Each number is 500 + 25 x the weight over its row's rms, rounded and kept within 0 to 999. Layers, rows and columns count from 0. Numbers have three digits each. The size before them is the row's rms in percent of the matrix's.

# gate: layer 6 MLP gate, 192x64, rms 0.249, rows 64-94, columns 0-63
# up: layer 6 MLP up, 192x64, rms 0.24, rows 64-94, columns 0-63
# down: layer 6 MLP down (transposed), 192x64, rms 0.205, rows 64-94, columns 0-63
gate64 086:493489495530520534451517537549543475467501486500500543529463500487469539536490559487495525547515482510494523478504488530485497486494549479508539493474504511506508502506487516529494508508454514
up64 082:493539512469531504515494535560467556519536490508510470482431457533520519514507444493484531524465508518491507508503481480473509497502543516488499490505516509494521514469491526502506525527502514
down64 090:523525482539514475494490503483474462535495490539520471462484474499495507492516477510543522503490492511556497506519482477483498507520514522495522505520466474455551486542510471505486562452507527
gate65 096:505466508495492481554480490524465477549482458524537463532540514500540537468487538536523516447529497467512495507492477534503495513505517547489491513507481468507509511514490525487473524494505512
up65 104:475518498497497528534494522512543515525479531493483463520506490511490547494459492495533497472452523491500532489518466438549514473472535536502516532510477466511539480498492512512497532507465504
down65 105:504572449474520477476509474491492525488502525488517511530489530524481502495510499497482515511504556527467517455526475505508473516507485483473512515502534526447472488465522502493490501510545552
gate66 106:511531505515505497488488479477485498496513484487509441516524442522497541442479465494516506492480452505476514493527510541466490449527503499524490545521537511513523508460488472491471518483486478
up66 088:466515505536478533533470462488514530503507523526512502483490459493466468532482565519517501531485474510512482519502510523473526465492464482551476515459486522481498502498544469496498508470529476
down66 105:468496500489498478512490509528506498476420452494494457445530463480467481470505510492516487481512524507501539476517466464489521547506514470458506512481477485511484514515510481489518460487516529
gate67 110:483488542480440529519465497469477519503551506530542472491491520528485510494504508507465481488474531477516497511517504507538472524591508500505508496508506471549510515478510515488477525494503504
up67 117:479467502542515509485474532487509498534526508470455542487507465486499492509506516490529500473494487447514521496457505488473436519500480465508483496512535519471553494488487480495469446478520511
down67 112:483506557520491486457550453522507491435540499505514491511490518489518540473494480508492472474498505506523480491489533497497487490530499500485468464502522489538480481492492478526544439509474524
gate68 106:521461520487492472506521528537467473511505540492486508511487486472502530492490469541544527475520476503479534502504539494517496487477515518509500521521494525467516546481523559447487543511460510
up68 103:531491519522546512503515514477474468484541516507505490551469484503522464520502478481478473505521496485522467499518479537539487470525469474464507486498507535535489541540558480485510540509498517
down68 106:495539550479487510461542530407504471496490499458495495521514502479481494497515486514482497531496484521516540514484522529489503520523517499539479519473498498474534513520532536519503494491480457
gate69 105:491477515517487488490535487518506482521481502475502488480510453521536509528524483519550499567515502502538494530493521472474502524499502504516468536462491526464531458508476492463477503479549544
up69 099:524495503518509490550491501553523493521512552500528482455498450491468485466542527494519501511506480466498536474518549479523493520527542497488481488492494528524523489505549484509482521498532532
down69 105:525513502516514523489508505490501498512504506553441483496487507475510499529547499496505507522482507482546473519518490486507565466473499442504522489496505523567476505478488478554465484505479493
gate70 108:506493517467506515506479449506464482526515497487486505518499500484487498420505526472502506522486563478480513510490518516487458485518504500529464517471458457486521507524526531451476502490540498
up70 111:497486536501506525483484498511499545504486463510539472548479530527491457495470475529508497506470504484478501511483508508457542469510477472503531503524421461509514473502510512514493549482481483
down70 096:480486488488499499456492480563472484532511519505456566477491457478520486495475509539504518546524510516505495491483490472520463476528466552480472473469497476500516493504520502501523514515527521
gate71 089:498478500485496493493491487507513482561499479487522546461491498499530486460484486505481490515521441492568525492518486513458478550459533516516496502491518489521524520479492502478475469546469484
up71 084:501488538555449484470522511533512532521536471540515513512492503508476515491509484531458529521481524478550518504513533504522494477549496491461481508470521516523478488487532493527500543499484475
down71 083:474505526476467479517542491531520467496486468519510483448503482480491505514535490493497475531477466466498472479512467506463530521544516517485480510493460499489520522494501480523467458557457483
gate72 111:483485513489534520542523545475461520506473483486551472524508502507494520515544515477467493440478468503475527542501495534538517539514484504495506539510485470538486491524479494486469480502503526
up72 104:465499533509482455478530515506496481474479440517530485518547493480522464482522450492475507496477493472505493511494489476505518533467491471478493505477497561519474481560467522493509521514475506
down72 111:539512515494483497527476487546485453474519528458469521506510462463493509478513503483492526514498497487512493502457515513502511475478555483562508485525500525500511501509490515564455484483455489
gate73 099:477497485492432507549471486510461459486462501483510520523479467492524513482487519482463512494533501500536476500491478508489497498495474518459488500512431513461533485530485529496491524464530476
up73 104:544445467538474479494538522494537485512516523510486541493491524471516505526479479484483499529496514493462493498466486492515527525491498479535560528467493486537438493475485485497522470487494499
down73 106:488477518508489493502494451529494413494488491490510514516482451490494517510491492504471500526499529463544489484546555501493525532508500507506492497501495513472509551481514528441477508524495472
gate74 026:490462493484495519480500504473506528438546507480507484442495498511509499536527489488515518476524557487477474492487487466519514463498514498554515514499521555501522524491498507571505500502495498
up74 023:504508515495486471473508466474499504521461493500545525581513501470490537478459533499462528558486500505508510488512485516476483518483478512510463466472499466496506508510516470453494479541491499
down74 026:495481511453457566494480508529479522506505511510518513508462556511491492471478504464502516483552486540504551492511502477521477466489494484470500473523533534484459512513482511474512475504529489
gate75 018:488501486495489498493509506528447482523457514461476532506496514499476506476467469488507479542490514538473459512495452502467493478498544505514475452519480544472470487484457471500485509481548509
up75 016:474495508478505454463521476511540514536531521554502499454480504534476512507555503531501532461502518494464518492486522534500477479525502507514492502524500445539502490466514489516460470491507504
down75 018:487466480489510521488520478518494508537469504530480484482494499487454455464490490465491459533503477494535487509533550469454509501516532526493518512479510523525498493507467562528491507446509512
gate76 127:470498486507495490516547466525506509516515450456485537525471484472497492495472541527549511510502497494472489512478532491506500506542458496461524492494508522538467493476557490479459520482504536
up76 128:513510525458494527493481459522489482532500474556535497440525504508533548481495484526492506469506526489498458512454522480546477510517504468509519483502494495520513511525510518557481483469502513
down76 118:459518478520495474497514524539466510476500501513522481488446497477527514525507493484534542524519533475491517518520472461488478473450504506522496534496506526537516539528516452507500441487516494
gate77 103:545514487510500448508517476523508505556510521496517467490469521483545470449494516533493515518496516519515523497509557521471470490467509520523498544483479492536480527482484495497538508486500452
up77 114:520510474484510511525516497493534488467508500510517530455480498484529511528537544493473558530525497507498477479501490468526514463521493554561488486466511485502460525518468461505488465491492488
down77 107:478560509520522480492554559493481548502487533524498485511509479496479511467514509443505442494453507473509485488523516495483521491507506466525507499497465473498484492468454505496502514510499537
gate78 099:525499527470524539507509559506471481504481516498487506537527431509490490479502499524476531510517502456505482531499489507492506547532459530487487483526510458472550486535500517504469526488491522
up78 103:502507465507480474502486501472502495507484487515512488503498511513518522509483500492489468519528546443484510499459533486570494518488474538527505552446520488527480477484505501520532461462491454
down78 098:438478502514526502466532503504493490527460516475525487482484518485469496491476513507467487464536511506443455503532533477515496504468522512504496530495494494517437504481504473437516506531506510
gate79 106:487481471535503489474511490457504470497465513502522466485486460525516504510506506491508463583507515515511503472480522536496441498474504521533498465550530506490484476463485520492521517507481528
up79 110:504485559460544465508522509520495526552477486484478484498541492540491530495504498526472461476524469482499459499485526497524482513533500514450459535523485509505525493530531503468510518519495501
down79 100:500502515525494546466496461440482518499501485472520520471506516514478528485515457470459481486477520469512479522546477532467538484471504458497517509506496486498529490526490512502484493471566512
gate80 027:477521488537465474487515487557492485478508497490540490504486498568490513508549475485479515487485500463499520494527484525486499490529545475463511543474485503505501524482487477468539506552478529
up80 028:483480506509511469493523506544461463492515481514549488508474542562488488490530466484494522476509480476477515479499474493522503491528504472443516542477455498513535522465472480487524498524480495
down80 030:548503459531492498473494463493523520477519510509485496495493480564480538514485478518494520519523522580461484546507509505498515498506533510461501532451503492513482499477496474481508529523519517
gate81 103:458499454501502554482528503485546486513508497484497504522536478502531510535493487512479502559531516518495501525524443501496500493482472512534495537519518488493542482560467497510483475485483533
up81 115:446524476472477492482491517482490521476500492488474529514472543483492482485476483476513525429511536491508530477502503531519528520483532478464485456472500532531511504456517464496485467511483524
down81 099:514469496514467496509516533536472472512424524491522520524490488511471519512462513489524508478500486520501505451456508491539471528476559501505532466471482520507527501486516536503468474509500510
gate82 092:477516501490503496525530516526511476531464469506486483505494482495493529497519432501458500495508537500449507500487520513443539538530482532514536487452494516506463530480481512495450501481516486
up82 091:496489443505502483503480507525477468497476476523542514521535534514533494507468483545493514570480481483520485500494515508473473512462525479508523555496501496489522524505542526518452480472496511
down82 101:475530480481495509481527500475494531450482499512494548524493507484484457508502494505503530505535518498474505516498465484510522482480494506541530532521524464452540501501490514481503566509569478
gate83 105:499506486520486491478500497501481484537479528521503486514494471523501506516496511463484519480494546496545493542505477494477444523494480540479554481512476478464509438496475561504487540514475520
up83 121:552496504485462522498505476454556528483510514463514506490486486505502470501457457513486504517501519549485473507481529536494483545492496504477542505481529494478501477519487542544524478476532486
down83 104:510515524503517469482471465484484467523517484501495513494503491479512486502490527488506474443521466505528515491526459468481561515477473484462425523491540510488475476506482478457521477519511492
gate84 073:520480528508470559501525520493528449472525468501499460508486494494482522537529504511509491479490494498496505517523537478467447504481471524465527487509520488541538498552497460487478504511514542
up84 074:515506503501536513509455473486499489511495472508472496514472518519521511434470477493536527501527491501543508464512452470538536475513538454507509478511496491520481491478463561506502521525508481
down84 087:486478531488454508511490453543516516506506520535488491499488496485504491490507479491488509568510515504463513489508521489505487536484538564481552516490511445482512487486450485510476495452485511
gate85 105:509459480486502470483450507512527510472501497489528500526444543532558497512511492468532489504482460530486497496507519503477477462493481477473500451465473486489521476494535521464529536496492515
up85 111:499480462472495475512518489512506528468504504485563465466483495487500498515510533496526515538539511533512516498451499490499518469544460499493484482497513510512497450499520505544533483469454452
down85 095:529514503490535493502444519515491496519491514532489528557489483476513486526477503557528509477521503521493552497452496461540477475516470512503518513513530521519485456491529504501482504518473547
gate86 018:487494515525562479487506494456482565482524524461526515483495503481506506490468537510493536507528518527469487512503504503527485492542525513519495504455516537487493507558490475528520474468507466
up86 017:536490526511476456485461467483462533518494473505525551526521467475463500489500547565469516469485467504508485482474531527505482509493493472492511489507498503492493491496497496517542467474474460
down86 016:507478533481521502488481491502505516484482507507501488506470510503526522499431515527458512473485502494500514495474522522523491531492478464491492500440528492509425473535483489503531554465459517
gate87 113:490488505457501457464491476483520493529539523534507530537524530478483523511492530519456506432525492480459477485518508516502491510520457518497482499501513502496454494514562511495490490539491528
up87 091:506475479508493508499482480487453433489526482519529510453526506514538484501499524494498530483514513474502508474546493509543492491510492517489559525502511478485516462476528478522555495557493497
down87 108:530465477507527510528513512517505478547510473543488485511569479492533523510526534516489492527497500476489505538452483497446496462519500511516516500546523502546492491530498489545479489496519513
gate88 122:527459519507489491494466497514512492500504453520530515501524500479512508524507491468457521489489452494559495517510473486520452553491469482486500494529458506511430507486524481502495506533457503
up88 101:489510514501498512483487497507512486459487521455504482508530451487433534461509514495477535520485468523505530532476485499521508483495488509479477493478485478472494484457439514549502468487488451
down88 100:489499500459522516490485493480500471498517501555526478479536489531529497444503471556528478469493484514517491502542501538485476517490485540493492485531501471436514485495493528512527541466499498
gate89 021:526470486474534503545499479507501480522512499463516495522524474495521482507489484494497519482471495520525474494411514524548509526550498519516480508555500460492516507477496459485477481497471484
up89 019:519471458494537439533482526477488499499534536457490496531485481494531490500507464489482497501499513501513451475447519528551511556508497487542497496503490488499460513510540497490514496526521493
down89 022:475544490483524514469469517494511449483499479533540556474506506474506450493540523491525495494506481485521465518551515488514490501486483490487514478470518488513492499498496507512513549571533517
gate90 076:529522510493482530479501488461531500530476492511499440464515506489496509483511528431499498459505521452519518490502526477546499504491516458550497503500464480528485522491499526474514534528464504
up90 074:461509481468525518511527524503491465491491479503492531543505524470489510501482468561458493515470492530498481483529479544456508462462495557454497507528500512507493503494481502514462484472520519
down90 088:465491521480490518495529528499517494498490529537511519457481495505479532459534484492461486463484499450481509523505541484496536505506520444543524510504441471534475511489483475529523529497505506
gate91 115:520491446502527503430521506494522495521462514482517472532495473496494520550465549493490485543520487521480519497477493527509494507485482541498499520535504533463499476482509478481520491459545486
up91 115:527467506491503468506507466492483475506494472504541495486514513476559500441517464502489464537492521540508465498485484554513482516516529484515532512474486522540472464509509523459523496500461511
down91 108:466479527525499481518490468528533476462514534546501506521533495510486505467498569464480478520498473574499496449531524491491518482502508523514469466517460477492495505507509504489498501473512507
gate92 092:502467477521491513477515509480512492464477519513433478531481491502497542497485509474510527448478516504508500479483527489501515549494513511461509474477505468520555490500555539475549494476516493
up92 098:546469496489468494492463542474499491474497492454478539490516463457527497529477523502488490490482488486520530487546440508476504503505474494477459464475514505494475530497456489488548475504503508
down92 094:493462490493552493552513506496508554522476484528545485498532494496488516535480502501445490453559494472529472525505531501502522483482539517545492515500506500496509500538506458505508518502484489
gate93 016:494519499481441461496529510489529499521479524470523516496474510517472488527477532506524503511511544504478531502564488526522535509530472448491480474472490542476504519474519482479476496503478541
up93 017:485509517558512514525535535456506534491480502516500513526504479489466512529467470499509535519530492492470510524517508470479476522527455466536477450481529503512477476541493497516469477501522539
down93 017:493516496467462517541511509496542504531499525494513537480507498447487519484477485489490503493506513533490497433560493506509516524547539486505533486502520479474532494486490533504515513506483568
gate94 106:487482478477505505453526486504460506509518501517452485450484492543485489524541500477516504520528515511477491499504473526550481521480505487453455524491508537461475536493461520455482484495488485
up94 105:505557478478556491521497511471523522498484501505505502501485531480505495491506466479525523481489444493486506520508517468527529515520458466503497527537453517450543524493494469522508515447517507
down94 107:488504577510494491516486466525551418512472482479495484501515507512511513474514502511474500494485512532524494489542504505537479488470517493538455490493516492519469510478541533467489496492524484